Weights of a small transformer language model.
Size: 11 layers, vocabulary 19947.
Architecture: RMSNorm before each block, rotary positions, untied embeddings.
Training: a variant of Adam for these matrices, 346M tokens, 5283 steps.
Each number is 500 + 40 x the weight over the matrix's rms, rounded and kept within 0 to 999. Layers, rows and columns count from 0. Numbers have three digits each.

# layer 4 MLP up, 1024x512, rms 0.0215, rows 708-779, columns 384-447
516545468450504475560487522466524537491532505517456525551524509525454581431603529522555514550524436511442519548442566470553515427479526462518502406503459512541508518453514563485496495515431482
507549441528448476494524511497438445474483548459499535551491537459473563523521551546540502566503559498557514625515507528461507470440493484518467459544514447570524533468503598534603494450421381
459445488506492495569457492517510484475456532460509479516465506537447526528484546524473551485480509521443524473517509493563517555447560424472453537459550473570482492559515502544532566510426502
496567463509471522505512471493528468522530466538480523533556553602528411478463527471545563479516500500491552544523542510477492519511528566526520504473485528531475456425462556527468477493432532
465465449539496453421538504507447469548520535507547478578552521559589468534491534525533407570518496501492533505539582469542550470484508531518474556560499457545485574545520457460437571496541521
508394502472527445464429488507407540493488512525454531546543441491539509517512582563557530471521487523380501483524524483509515518501537570466539523453501510470484451483480456572456495479534520
539480471502524495523484441408528556492497542491507573503468474526501436517473513488545470459539523543409571491518434563512507554513542522465551440526528511378499465520567554496518550484506533
392523414518464495469504451597433503528425480449513459506448477523550540564539437541503460522487542523498522529466488458497474549555535520449496549466462555540504549538539473509453514489552503
486476512518528555565480478464466456438508478484446477498541509475486560501496526546503542450467418470464477527492503519529540548503520555513491474494573459543469458506495529398533511527517553
530558553457488458480482458548526453541452499520491559479543534550530523526506444488560565503494557509582483514391557459497492516532509532458388509511428427528426508468388517530457500557514506
577428566526483453468434481493484508478514569507531458447543520459487511506502496528527494474427557438512534455570580494529522468458419438461565465503487518502485619569508502530471508472484491
492504474477494491486431442513443450499556480504546549518532531529566501441473524440478573491530470475561479517564473465493511509530552522627523461449559499473488405503530475450420581511484542
414504492515487526480482443508555460573488562424502507530474517493471491458421491506495530529550526542445488543511511452473450527502503528537518551487435455496513549483556488527460513482606545
522486539531481538480492478470628556548506421460487514541547550525552448565517506517523526485562476527480483514454510552446494462514501446511530498512531490558537453441441442509502424564612548
462546399479539502446507480577475498491497430481522474515526483483539485542427464507510524469493530521510433456505434393527472548507486441476530503505569480534495446455506520503522573527518516
502502441558450433554517512479575465576433523375514514553449514540489568512520488490524516537476428562563465532500468463465566450470513533480531528505566498509486506530466458502517500467460486
487500517531493475492491477479516636424501488450470580500467467533519488526506538466512533472494521487560564535526534542488531538554542464507497496488490535550518493488534530541508419485448530
500445498517593490584526508503524508447489490512472449565501488462495504490540473535516537498448461496493615422497534574506587465470553442503449536512512545484427561461499559473495504505501476
484469497440529528479494517446498519518532454531460486410483475517464445502536392441491488505524511542493484558546421497447470433507505451523474520507458459419459536463497539517454545426501534
449448483546385491455539486466495518473458525544443492487512495436478468519457530533496571500543542544465484470484571459487448504496501475483490503524402473471499617524482506488462470403421532
539461476510561525463525517475587545454420442479468576476509515546466556434496488560518508492473493462470539558537469541445503537461577382573461493478384467550523522466528473503489520495529497
494446516550512458494558441568427470587495507538477495461545413472464497528543522559393487506495429553426531584504492466580467472423509471490530488548530496537502473486519484481518478519482541
549503484514497520431473503552454472503535509497570529489537550524505495540491483489498487530533452517444502492561494497510534501511561506470444531503526538479523526583557440509535545509507455
467503400507539539495434451537477491476568541528558510505492534500491524475513433529442491451488424507468431540535564496523507471457535511400498505470531546527475490429520520529549522522447491
525547529484463452435499419500524570469547499551574461482488507467466511520471572391505484467508522507534471501478528564503475523467476482567445457510450518522540570512514519499508550522453550
560500525581516485498442533597514508468488511493449527507501528534501490417496478535507478494486539423459527519602506487429496511501442527553495507535592510534502462417506583496487506476510467
540537521505494520524534556483572432504527418455389423528466550501444447445477416549520480521497512532494475477435508538471409557527469562580516487528537499441523559436478506486552586543489512
469512501483503436441521505495507488450490465514450467401460409457498412492530543577440482491468494489450429520468504522509448480514488497531486472464525509460580390498487529440466487488470529
503447466520544449479542493434506440546500549537539486486541474485499488433464493544548481478560430498465432448524466500519474485500502551508472439483523496519538490444430453532495511425525484
471474560462515452502389502544519502532529515491499515459565517412487537475576449536450478499532523534442553437441529483499428498543495459535434514548462497503482518510532537466543507532398519
572558433478430423497491464520529526452509502466558446498520481532526528490436553538497491382473556482548584553453573483491494509507589537474499458535460559467515521447508533491591474537537461
517474512528539559492513424442468495457465489498529463528528449517452502438474529485452493470508533484503490564560525504499492515481496492441519456494493436445454456501408454428505495526473479
505473551401514506512476463541536537559539509527459500484522527591501522528495545503489499477506488543505458482506476491504535537537449429441484507453471488506533529448492466457466467503463529
506492519519479480438513578521491456460570533405543543568538492471532528532521523471513549464474534558522491505489493491435523429469505511475441478484489528567437482513474512546500473505491474
463511499522542501490536488487485461515512553485504446622522576474517529532565479476457473433473533559547530502480476484555504465446489568479527576516523558547462469525489463507560499546487504
466510618542518493469554516558484538492540528525471502539514476480534433433449523538533539528539521492433406546576416449523531462481544493489531526538520476460431490532568547539473449406523466
488523520458493416401496476545471533472500477526450535424462494456537470451497465455480414448530505547442463514451505518533470543509386485510464543498501552452445469458492571460544506477532487
422474541433480574511496523504528472455468497527445436488437434525495474449492449481377486512490449456520448449483500517532459525526384535531484464454520425509581435475509412473457499480475600
509555472536423513460505521444473466546512521504475431518477497458485526547464463510530484580433510517528407492473557554467470520519546486431513462469546540512460486441449429472523420547565452
539454481496469431456575527552501454482489565537468526502461459530501508423470541557520454582514490423436493547554559583480502508492550509509481448532471521493521476602451458528425483479491542
466481443542467457491500458524448464491503475497513459432527533496481495459551523518584541525509534511528511556500551554447464455512410499473475487518453557485568376496479597512476554432473519
538427529497474513563588536459390445493491518486442456556481483478530483447448479496502430424501574426461513473504597523527503468537597520446562465561520523543550483515461525534495457491465464
587561512464480525502373454464419470506419505440493527425518446485480461531527447516460463472592548515468476400549468490484534565489498497449512540452518438401513477487408466488511480519518545
443471478518566454505468486516565506443501521491542522475513522506511454511498429469516406540449504554447462522564473467496470461458584546500481527492464435499462498478512523528533547502461494
506465531494511501474475520488505440513461540437509519489453455516490482590543509584453474498496429512478416483508500465546509532514603496505444417526432501524438584463441505483455469572431511
488514505515548506548455548468405523486508478516506515512557551532448525393464530536558474537529452528525509379461585549429608528483539529472545487554505411555504508461468582502537471498513517
534520513562479491458487489475501525504503529479538437504457501504439531484484528438486496560428550446525527505485507480551477526463550494469514477486477573623409556501448451523502449451506506
441523524506456461508508421568491530422548503522494474415546501480518500449512537497508508570529557449480525491531527430481493520420518556487504399462488451517534476535528509496454478514519525
465466399531446450448496527449455529546463545505517510543520478493492506480437503468498513522548509505565467581524472526460475481533500511541565475495520439513519448581575477503455479502456548
549554500551551520479562551552500503479547489550537529508487520496483518536546533494512591445489527420516478542540504491422541524525510449451435460497498526440499530581493455491560510443469554
442492471442558592497503492492464400526559487477529523567529476498550506473449447549472586511476459496468498556473536445493547471452581507507551519562537512519500503465508587491448405494575510
464561389546507481489453473482445476481555553562491429497545491504507525452555442521450574501506494556409499490475518516500514374524542469499548477490424513513585479432499451544536511491457513
505479512478510532513462391538527540490522506459468578445470509502519503479433512530452490582483487561534462536497529564452456514454449534499512514521461525450512519513485488469465501487455558
504497486475487503517468440504524505473426478544457485553540551468481504493479442459563538527558564443421486499538529433501479499537430463526473580498490477511542484465494496584512479454500487
466449516508438503463629504503415491490569472555562487389528559486588509569524545520490476493547542555447514529471477516526519439513509529477493499423524481460529512498485488464475512487462511
451629437519553541533515557534474494491466469531480507482512506406483488485489513545516509448470466502471451566484500538454523453537456482509528494478469499542539546523502542481500471483496500
515489530448504474599486485536524536472486512487496530514507504486526517481477451489557458491440407500483471530550464551574449455500500523491460442504517548475571510527510557504473484527546502
487463511512522521516431506457483452522500503520535521525478534490548509543482558507484521468509540527472492484519472492513509532520457576513525576497469505451465505448491435453464423518615513
537519483513486478524529490577516584540542493450546535504476484492486538508479464519479440476487540502554536464500541498497531547462453538437477493476549535513488361525423524421473458543434496
522564490521564554527503519468573535441520487529456543488555506490524422465499484452520541502476516524537527533559513525522509505528504457527438475540528489539532538476455497509437525486568493
507479470413492512532413444504537467550512492511487442490541474482584477447520528466543521471495449485447449463471523405504509457470459485500564496441510501496507494508537588461463480548456539
474458554504533468508520471484493496521460486539525484501484523470518485444555518476555443510521576494468442461505505544502533513559486520502470461488477519426529488501481463471516530439491527
513523538525472554565478507507507446471522506469477521514535532566550483530476526471477484531548456540459461510561505479454462477525402452455444524502482450542512488526497543510561482501500517
463436530477476486569513424566448541516503492538451492474514547488515517444476478438454487458524460502490392534547438475542586548508559557492447509450453436464408532477582513444524478475567509
451487501522456516418495465517458579533494501499474506513497511554569456512503481496467419559553535528497405580523464472484501535548521526474502547498538483455512407479456525498519504450496545
466466405536571417391527494511474453461439573563504472467574507476553396519438541487516603524507549412473501479520508507475528522519487522549470477441474519507445482507522406443564544502507450
486549521506501529465475511519488502474542517492527433472544494517533478550475566545501445445488534430500491486500528457572491548534522474494462527536492477526498510514509456477489469460535487
515504428570500473373563463505475494516497435483460490521504530430517445499509548502467481439466500535497609563515500496458484474556427512449508540585502520517435457505557551510439485557506493
531492484584486493533483542457539474505484455530445501484456504495496502456491503481545544450506538498539569512447492474494505469506550541506511465494504568545547488517480443502539515539494448
528582571430534505527494503477576470537607535507484506505448565482558498486529497498510464518491462493467480506516507534542490510497523554487465450417518447403482496529478493406499534560499590
447556472473537552512476583524531541530494497471542510455504532508521498514466508447524428556500452423447427506516470521439479482521510516475467406465474515496562476506441522482507502508453545
504529500475526488527501533503523509485488491474518505461517564514494583421463486453447461528515495510524454562472455479495481540518481503537483427515526484478523520462506491494508441483455568
# layer 4 MLP down (transposed), 1024x512, rms 0.0201, rows 708-778, columns 384-447
520481432540512550511516568466406512514413457501519509531493517502476458565469494556521516456497519584439495465509529531460450532538489524439447530517504551475540491475476480471496510478521523
459465532488551489484519518466510515518507436539486504491471458537528470516444479471446472450568545473368480438467468510492432534504492523471512518470502480491527524489475463528460509602550675
515522522522452543462485457471448457504418522490498538446495528581497513481441448471532520482426572499448507419591584510541496495509552500504475526414458488490498509447486525562484499511474472
495472492440478491506531529506521494484489477517468532505501516449559473448520530477451578492562559467490484490515481428453573456491424574528542548505436539498507487600512550460477537576573502
479438483505429474432445529482549510507503525478510456536493522481472469530488483437486535470533511516480512496559514482513539454562525539522496541432545509514489498475525497503506481496491612
500524500521480501475520497451513544487534522498477468503521502516492542468543483525462501527542483487560496543552401499486539458493505520497550508679466477460508551511531540391527442541522420
484459480481475564531446538591488474470498540521474510521506480520538526525402529472498468440439474522475459491514502448484577539494485517486491471451568508478499495455492504513499553500416556
494474517486475478473460501558514471500478503533499478516507531449428485508512492418515485464550448501368522509551489501477509484538555499438507575499513501475400491437453538528538568487437473
549544507509537516490505493514534498476562546538564468438503552479524540474582491508434470407493488495502565455414498518391523486461412458523536540504522549516552497498521442455460509534554472
528497546551535532473456521477512404551482507462533527447529525517521568563444532527496536504468469517529402521523588501406521511530558547461451495498441501525408518475435489500456523569456511
499524526539530402523461471472537478464490518521443520492542440492550463470517525538497449515440587511471491517535453480546533501537462503464482513476536473467451551559453519541492550489496594
570503566482530481456533516511524490501434574483513436506519482465504478543558535508479540511516576504502451501460513480500454441496518463458466500487467516485519520453501546507527453474536442
503494459531472492466431399488474479606459539455509494513442495564402509459504487538491571539484479592497575532490539481514517558605467592561495560540506467534493516551557433484466532476539490
463447495534477582492529458483542532508561493492442506557519531450566479503469527476421603423533551480405466529469567510438468460480507505483505465427513566574545486408463492455479469575522460
487563550431520466557492471527581528499514542425492509481483475472506489550592460475513478513567495477648510506499487485535535533403502486552480433489467472532469465488613486515546489502558421
468532468528423466493460557556498479413432513524450487459482525485502526529538523504517472554415447579518525431456493458518540515509457538477526469503539467529495498488490495458515485606473549
501447476523532482451600484498478550433446545542502554491509501530421502448494543524599529452533524560525471527497536485481508445511502557477561536489536502411541541438404534493553506478469446
521515498500500493443561522473524483501494531503545508523545470450490599482510536526517443489600499464428507497495436528471539484487539479527478486556509457435453475529504525494533548525539494
530431459543472482544472455530568536477506442455456479486511529401449540553481523446537442478538443516529524481471477423577574530519569543434526582481546438495506488501576448574505458501519440
497415508485434536461422525505433474527520537505427491542491520527512438512463521529509538510461505501453527477544533496515501521523528521541511507482417461441530533479511514566406491455511491
547463448463517494484440553469543534472494533498505547523539465477395495450535539450486534673504484472422550510485445498529461486507484410499536483494528500563457491500535497500534512457524464
485521471443505469512509512489504528448538433492522578496451510530538540490464558451588497484450483490532502450468437581440493464475512493466493524491502532501541564535574479501507504576485523
484485532477504439553481524497512488520534469498459530458490477487540502480510556480417477484517484480554483542405567575551515448455508480516511387494507492488499503512502493457478455510561474
483492534428497565537481513416487499505521461443565527556484461484460411522554519471495589498474546410496464510474473443518512491516427441453513484478474496465401489577525460501481512471524510
463515480501494619512497510561479495491448509465543511502522499493508494482479525589457542431470510521470525497494498493513517486486570498493475503524442556492525536498439494540494473453537429
467507488441451461542491487437514463508494561481574487496499528532538537552496417533472506618450509456502465533502441468435515475506509535440539479548441547536574523520483477507545458412511482
545564495597474521505560526552517518448537517356558502489498568536507590464504481506536472487469454493526501450509465474530497516389487487518489462487487504485566477490505589450438517563525416
484501491466502425513566493486512501485544419546421543523495439550505472427549447508542503495520505517477468515478495574480511463553472539445515456484477489410487514483459538469445462465562664
575570485521484536525506503423532587522526471465545499549489468487458541543544505454491495483519408462484501531487476539384497491463427491447500488415505456491498472439456525450497501507465549
482503432539542486512494494526442520562491436507609505471479472528523561442410479557462463444472503459530538498493451518481512471494508411544454462573542496522540445484513450453469466501525520
504478447451517437435502463507462486456535481507558534559505419568527478578487591527515477527501545455463577463509595561526502465497490551503467436501455492535497498401538523504420497526440525
507521534537554546482506478530456549548473550469517525519490464529532543487498589537587509553485500452436486486459456484520561471560448475508507538511495449525520518458475469521506518552499465
455554515549564485513529511538517441472523511561520473453483490409482457468488457506501512497512485478512528501541472508526428512491511503484473494513518458492441551577558553539455544529501556
477478503543489456509453515468483445471492518481528506474562515453479493542519459598469483447484461446477499498504462462505557472422522444452498492551506523524499482512509469513511518531481456
494581451516465538513488474499548568582459441528443388463436456533476468475471456468492564472438444530496508414511496484548542498510526550465474540425532446519509417508569491538477580569447565
453549528470467503504484528544462533495469542539455482462498593518568464495477480530513498518456521486481458561420445481540498476461480496482534448553556528456445453593480546553484481478567541
548450479466433479466454510492526481514532479543453525535584523531502491509479506485492461479573541468615469483456469525528478483531507464405521516490519475472438405465486475469454585453468515
502549529584523471513527514521491563502497535494493577474504529531507502501532486505537536551442490433502470568524474515495508576485586544473498500537544487548502526609502534476564527453522573
505485528452535542460462472442482502483480490497593460499486583492495476444464491495499493500433442507539420477503520495553502459490521476469449464569519489510454522488585418510416496577505478
477454531496514552463453480490501488453443486481512532367524522520499590508457536503438477481555449579518521490462510517485518464442551447579460528507537463460497495587474456521461424524465475
513523532499535495540501511451488537473526563417461496532509522433501536504532488534455544484529542472498507482462495506548456504457531528528529486513533540498545516484534494600458462474471482
508461455503554547411592515460496466497424485495489536447551474496472499471539465530518432562529555458430509552503553433504496500519538435539481560603446484510506505476424548507482483439522464
500518470539522540474518516544475535422498455517500585516527526476545493483455501464485541504471538551531531463524490482464504562535492447499462497502509559495472470500468540571475456444465556
484515502499582499551518517527533559545524528490473526502504542503558512473447443463498498492496537548562486563521495498454487483492459508464529432497571521510570532451543458531438505486555569
612476546486465556485531565500460354459495492452481487486526528467460557554528449523515529533491497521498498505527520474568532485552520540495489475452474563536458481445485513477453421531448515
569457550473517525483612494476494525504534538492514524488517561522528468488522471503491472525651463517491467509521441474473503406524451510437488480499420474468506517527434473513510500493479621
445525502464581489432447520530545476503488445526514494550484419476554545487516512493501508487505538471586521457420465460438519494469536467493448539508494479475520492507548495480579495512479450
445520435591457507538517501458474484505531485505555497410429531509457463492563454415473530505530523577483490449443487598556439460523455468518464489481515455550502537530548444537517432496524615
528536453511441557540483532587426498493566478456508539516518502436503500562522481515510445542486561528492520504454494456531483446477437560471538472441535534447433556562508525540459460491552491
459508449530417526581484529481452497470478529491475471546534442497519546441486474432476469488429526527503487521415521425483529468436535540511492474426528518455552493480462559552537533484419456
451459508480549541431545459555482499475501451504548475500485528560536490487478517502471548472550534467525515536557509430469514447518488575522503532502472487521519486477496522508509506457471498
501396521495453568523521534490512546555528481534507517527490510412482504491565459476514514521496499531560489421516519492525504519408490496453439463479501479464546506514587454526429563517536460
528532512588542468490506513518483507532500492475460505504477527460430507531466485490498506540587594485481446471542489502523458565550480528423460507485461505489512471516478525577459498534470524
438481527546414441505525441523505538495494539489501447471503541534509471519406460456498500484538464514480491466556585465562576456570483489487449538500472376522485511411476567549489466491517476
508377502518496491471499474456475475450489475480588497431495498463498545634510517505514522440582542435513484466445489497490496500520473521446497533552485445507523554433463464480504546516530502
461486475589507467504377514482485475446536490419528456398510506468514482477473473412477514487449540580463461484511641512521562537533556501421486468561463446555474461485586458486453542514442511
592538437539504532576481502469514466449550476490488580458441425547451446432521496430486460482533513481405449526468589486445483514475516444469498541366542421472504448442415498479529519454501549
492490450546555477472439449451573382463471460537562495515432495520515439477436494482510483540515460505453562481525449536403517531532471568536489508446512496490514429432590437488421492491496528
484438493462527464587474465552508516522523517456498562443468558466494520458478541465508546489441543617533449534419543542505421571428546504460518508447575557530510462449523434461568467558485536
493515520402487482531482507503475493487478477563506478547405458492524495496541511556488456482467503519524481555493523520488460524486526532553506557403519532556488486521507533503499532554499577
508505454420507562440454521448476596434488453510480532468502488525516455481541515446510528442413467529538526534454504486505500530411590426511482487477482486515569473468473497463529545537455420
500493492510525491464578453497469544501566532477513537531513471511508447519398544468466482543470442560466478491505460480442470440530585519506484503576525497550506524388426536496494519529489544
518512442481444489516547595547538525548454511555460522516514544485502526506517515546493588484481508448561467464464485450519485419480486470511564527514611504504484548488543485429538537529504463
487476498473536529464540510529513510481502469551440536515508456476488431456549430507466446556535472497489441546465469493454456559563549511551497462512531494413448497530494550491490525472510594
545436533512490538461461538507526444533457525481450421489534456492510486443507573495531464523610587583511492552580489563468512453531418519530518569480466517491512535440533554522450538485437572
576483525388546470455519582512556531586496484560504503478505482477506449476561558519605506467545450436475532544480537464517511558492489493529389526417580506492526493455507512514500464474515519
504509499511508516515492499562517513429543453474489439453511538507527512513537591500540497540502504452537529529499517483584507527436470486487560461467538494544569502564456529476455503537487548
514535486481499455545449485506521556499484511485479506494439498518537535533514547503564532521444450494546443500550488522489503410459432521510479466490533542529503444460507431509566483531523456
491421484464447541489487543505518496449501518480512517470523436505525520515488456447491495505514528473484447438499427472471528451543554473503536522526466517491514539467527412445468540517556515
437449456483501484499512517517446478486404474495443530466565469486450492524480493518415481480516546476467451452448497465541530495526448453496492512554513471589519454482533514578482535421565429
507475497472514465439507465517443525514595509559571531508522535511548518581515490496533487580459504474493442546517461498517425472472474518490612428490536523534566542562523499478529518495515554
# layer 4 MLP gate, 1024x512, rms 0.0227, rows 709-779, columns 384-447
563573482515436476540553459470455487484491519439574546542527584495518557476512491586636461546408478460525468518590526477444638519521452429459538514597463459531455526510531602447618473406518319
516501491486479495388496434488496507466500573442476506480519492476564515513499502531503455538488493494465514481484533489514460427509502600450541422579416494483477544484496486462435519469512522
479516521545501516541520502530574497508517517489533438529460499544412618493576399468533517542415443523473479552493500493513471529516481510491465523492553532528517550585528485508528513582481495
485543543494523449562504478499557501515519481446510467500529518464420494472525442424463555543507561480527528567454495496461493450430513438486547463514532529460523506525548534504572501518434476
453480467565539502563506490477530558461426495391452510528517510492485563495458506588484503504534436486515442513474374506504522487481521469495572503640441480506513510539497419466524500443421432
431584458537512527509458529497413497475449480428439471474507511522469561511561512521554480483465512483556509460525477469490468512476448511517580488564453471501467575477488571489512406561524483
487543453451513531530450503517557492510547541585431495466542515476453508580591515537540584472504504481470589523473535530501519434474495445466505540526534488525558499448554573552568470509491481
467465554550570457534459470429489493488452508415434542590535528566473527493431565506521530501523478496492488491499521569582541552508596529493441545468510420521455448520474497477529462502492540
541539486467464496487532544529492465519440520439514470475530445481515459617546589531554536434519496535497526486503456490551460382480485531436479517610447501585493509461496560516481420518452448
437540497533448558446476536470511537562510487495438512588505464503455488501511604458488547544522452602442522531457495560547498520551594521453433550464533506444559473492521458506563540474495511
499537461552537483494566528517477552523444489426511518418439453451439442490495460468557514543437514522539484437478496570449486490514451503474514504496456514513525485492492523516462481399503512
500456519475451453549500489562559583433510569555526456488438541460468548578493553534449492547492509497451539458506520475574508491501552505494464490499513550470457566554479472468525531473465444
502515556525455456418483500390547510479477512460526483597529566505495478521481480492509499515430454497537512408519443537499532510497482490478511504516488492471435531632470526534480432466490514
534580532553547546519502473518505533487510410458507470460467485505468512477548479504551490506429529484500518462441457470480502526457522438469500510448503460553567508484572540496523590500390488
526528528481480501420523467562437616413514582580564481480549446471475494550481522540458469500456509476439520425450541519576486458476513505475464478566421516492526550497501470440543540486434476
529465489540488512435487494539433467515554495531589501447508569535481530503498559532513515510530535553427488545493542476473483492545530545484493618481540591460558506532457423534459521501568500
490475531478490432540475497439470539505463512516508481450512487461479506529522529515495486447510469539486468494520471541509527540465558528515527496436440480493466445508502496519548470525536493
534461495460498490471527524451524430460498507556500473514481462530500526564522493455514591475459515549566461513542565523532462505551540493513493531474466555493494490364488548450463480488488480
517508465498505531507417417520512487577547548443563502491495509453505539539498552495533488569470495525387507527478478530594537466511524525488443547490498496526471532490477530547472544552478506
464514413451566490478505467444527491515457511583491494492494493519467558515459494568466512413486547581409551489473510541467497540459569476581390511447435469483521543489518539559493523464543493
594483546435531527503491506450506487589522456401483526541431499565486506448451503496516531496500472494501429525520415522492508509537543500483501560471511526488493469495520496484507492482542493
510458486500544516529529517491509505599495495520514499502433578505495578513490470529448496490590495513488504528517416501429472503526497489486535553456563537449442463524492450550460488474574520
489525440480514507457490500561493455463435527503577554548497540488430529500467523557531561500489483546529522448495450569505491451469521475529485641577446542530581526468463580564595562485564459
511515501431495455473503401517527478428466550554493570405465471457510549552517579457487558441441518540466474454524470495499459509567466437475505457466498558529563484519497459488544520478477492
520556501513464527468506499519472508486490517499474448495477530469436532513532482505536456509478544485492554527562479523486434497465564551522487517539493501529518568451469405516502586494441491
444494501546520449550575525533430537432501552576486524467528463457517568562565527513517449488539522497493543510537460441578419441472493516509522536520513453539416491505510519513509483448440565
440578511487483459505403507524514467523494516433494409561470492486488513421555450556484458425501481457404474570401442548561501497482467432493442492518435596513474500542489482523530520493572501
470485551530466551541485581542503477512494551539510513523486500490466508436458426401532491441425477528497519458443448590478524567518507539443503440513504465514452619490483491482541481478453487
503516458431516498512483440503519540478500465550434458485546540444457470537521493474601584386506569517573507490501537532506448488467475541450496493471458532537474385424494494492452504526506463
471454455470525496465510446467479454421473491526513491491565417527539485623528496540522465521522515534448565474447598509480520468531476493512553435547451500472487491458484520522497533553477517
460528507491447490536475520505500559572468511482442516519441544447489538577498526538476474488508427558481590450386445569521556533589521547540449507472498532534481545478493504556540482476499497
533507509476478522514511537571438517509508554513479484506551471500500510499522456544488464543511488518488444535554463493520464581537494503518497478462487458524567477539486499433442534457460527
484527487534533489530515471502465495568450511482512465486557562499558529500521449534496523469503467494488499462558436507495469472459502476511486472533522499501487462459504497458514544493491507
497576444513442480533420439452462594529434492510443511461499443503444510484439506490512487475427488496472512501482452538543501520428587474456534493409474502512515473567501473508478548495463540
564430480535469413503557495496516522545456548418536499510544446518473554481522513483579543561477520492547561498558503442512522477472541499408483517555491542521496545483465450518520467527453428
527561451458482468486466457485458473485470496454532556435537505539481508520471553519548477500541446503558470518468553488556483471516532539524483499515458453490519514481463472496500531502429503
470469456393457543483495449449524453440488455529498440530509407535453511507478491473473465457561523575457525442480534499501455459521437521530510469468489495408535482441503511510468431540478500
534497528470548470529506477519501601495544511449502468447541466565563533505502502493573499545486524528476526485495516508557486559480546519528578473474438589517507541479526509548512449537484491
488438534501501472536488547534515478566513481486466385624573537466584499479474461512602563549499555559506577437477479535555517485532538531533500455499550584529492533513502427531537423490509507
442503505479474444483571490516452522481480495591547458490508471457496488474565533480500501485556454479504465494503495449454480469457504486503458477485492519431472439487483571437458593441502485
510468537503513470487496409442536476531542542397486532552519476543549531485393518475560476531471563605505443465553592454500440448466569487488541467469505483489496477562488409472490441512507507
467427483508488511501504507527561490423514470527499439539490429422486576523442507444535514494538547503519477485499511510487479471479491445460430521515526505535564489521569506549495513491488450
513520523547432495516442513484498476514484482465457509522517496491509539506512515567463475512510436457458487487526455530515489425448493490518471474554476445520435577507487468455548565501520460
484562487495433539510445465544534598440479538500545508530510456479544515466475481478553472553492486545542452476477447510537449467425484542491521529552439468564480539483482493529475432493501488
517484485468537513447521557535484455490510512449485480583493462543546590575548589529517541526528523530542514496449553492520513431507479512524452556521544546521475564502493412522558460589456484
492551527440520475505478494549442400540491504550526507508574527499525552556443519489526458458482485462446490545431477438496536468487518493451497481446556476560494524509498479538517501511509452
515455485499493449477460437469474486457535473531460498479573507454498483445434556476523546414532527535504499545482567485478506547472552482536414440489470535455544460456566534489483542493547509
477492491473482492410483519478455537487573507461502518491555486429465471557493558462567453520448518475564432541507521538548512397471589440469480505478470561595527479532505556475552413523452461
495436568479585443500545445483533522545476466516499566546433530496526522485489485571527539489538456524461542474520459553532501457476562559454559473531538497557467452510477480547540501541467486
525509473445484491499553488501475472480502500483492492478460514490493484526519511535468525501463523539479533533451459482576532510487451498455540514554504532530485495500579539508488492510506526
503527444515520571445431488515481465522471542592522476473467531431546575548480554555519523452519556460489527434527466453426452534483446524545537534492509508515570497539431525519515477477490471
563470565436472515452472472462554536538438482453516517540567425475573462495516457494499506507521544522511511539468488509467512475485483562487519476539518503457484528503463516453510495472515524
524548543531478488563462548447490570458486479424533466520529459486479550531484515453495578453440475558525519437498442458528530461498527463433554423498465534478510548479620432479539424523432465
492577480476444564456555506481505516501541564513494429494441495571472444593512433513512491532441471504455433543469462537561461471469454506479531490538539555560564543494552497488452501459420487
491427428439441525409496465524450563492504542503509486478494469523567475576431502537468452518402497480420546465503500491575415389489433490448445524463488483533553488525503478539533562477446513
465485525459415476511516443527515469391525462488482482543506480453550463508565536494475598479409522575513561450559562497581493372491481506486456528500498500546514440503547570400526570446477481
486540455535430467503527440468494446510492466498499518520547458537510435555522485466504481483455491540467540519532560430463487471473481544454521514504501546510464487485507488595448541414456487
561513543536459532407515543553435504527462543565540481547541536475438492492471527512471420520533472523457507479525516475546501505525455550522527492532567444506572546541533515494483481436484448
480478484549518531433512443416506505491518546476494489482583489481502492468474531511543547445556499530487528426512508525538507454487503451492493502592457493456504530462452473487474441476519466
481454554487435463538489461498475495513471568475512424582506512476460536412474555483527531492523489498567480479471488468508486477543486484465558498517498547472446519537563513505460532444535533
493498519502532545523453551482498526431603491464476470472545439454471471453520444454497524500474482440578524540469466529534493509492476506497546542513555498483493481487525519498483478449514479
466540590473498548496494467484467498510557527440533498521511483540535504528446481499489444527513502532444518495521485485447449520532468487454447498457435473456507457460461514545505461507535540
462487438495413580432503472560485502438465541508526496545462530511435536559506541527506541513433507574597466499465599448539473464524526557462491477587515470552515582463520524533560502460527427
498559569488539509540507516520495534481544540486441433520434463508473483483528515510508521564421456503543565459484513484539538429484581522437486475561542482557524490486544474555527451470476474
493449532461526490484572491462470487548507470511471505526508531490547475502494493503455542509514452602396539489497406479490481479447492574444553589515472471515463531561469467492509531559551504
529537510496469482520463465497509479442478550496484436533564476521499518504443512476449444443540558527439521513478500516552501478543519442467505510585455498475439503446579425536530503473572480
489469552462507476579505475453538572478523508450435529464483468542434471497489453535491569462493502531504536463480526446511507577567549432502496435484464488576490558426498441507527481447516522
534446481547531521485530512564548459479517551490435517617482480507458506496455504515506514545473443486481506502516483528459482504501549519497481484498510532471521525517522527501427449498502500
552560550481508496522525569463480462534373502464446531513409480515440469560543498546523512510460506487552519496504501461482522563626486533515480459653489502454473451500511514479523536413563439
450503522460543500534492524475527455567472483461502440529453575548513498568532447458503499465569419506479485464482421574467440513477504433482430446525422472474485525457477523507503453538515484
508508530504464483504479484462550476483547503480460523498495468575541496494490530457478497474474486547497549475484537580494469476525554554481537476527519516493576505510471473518539463547405511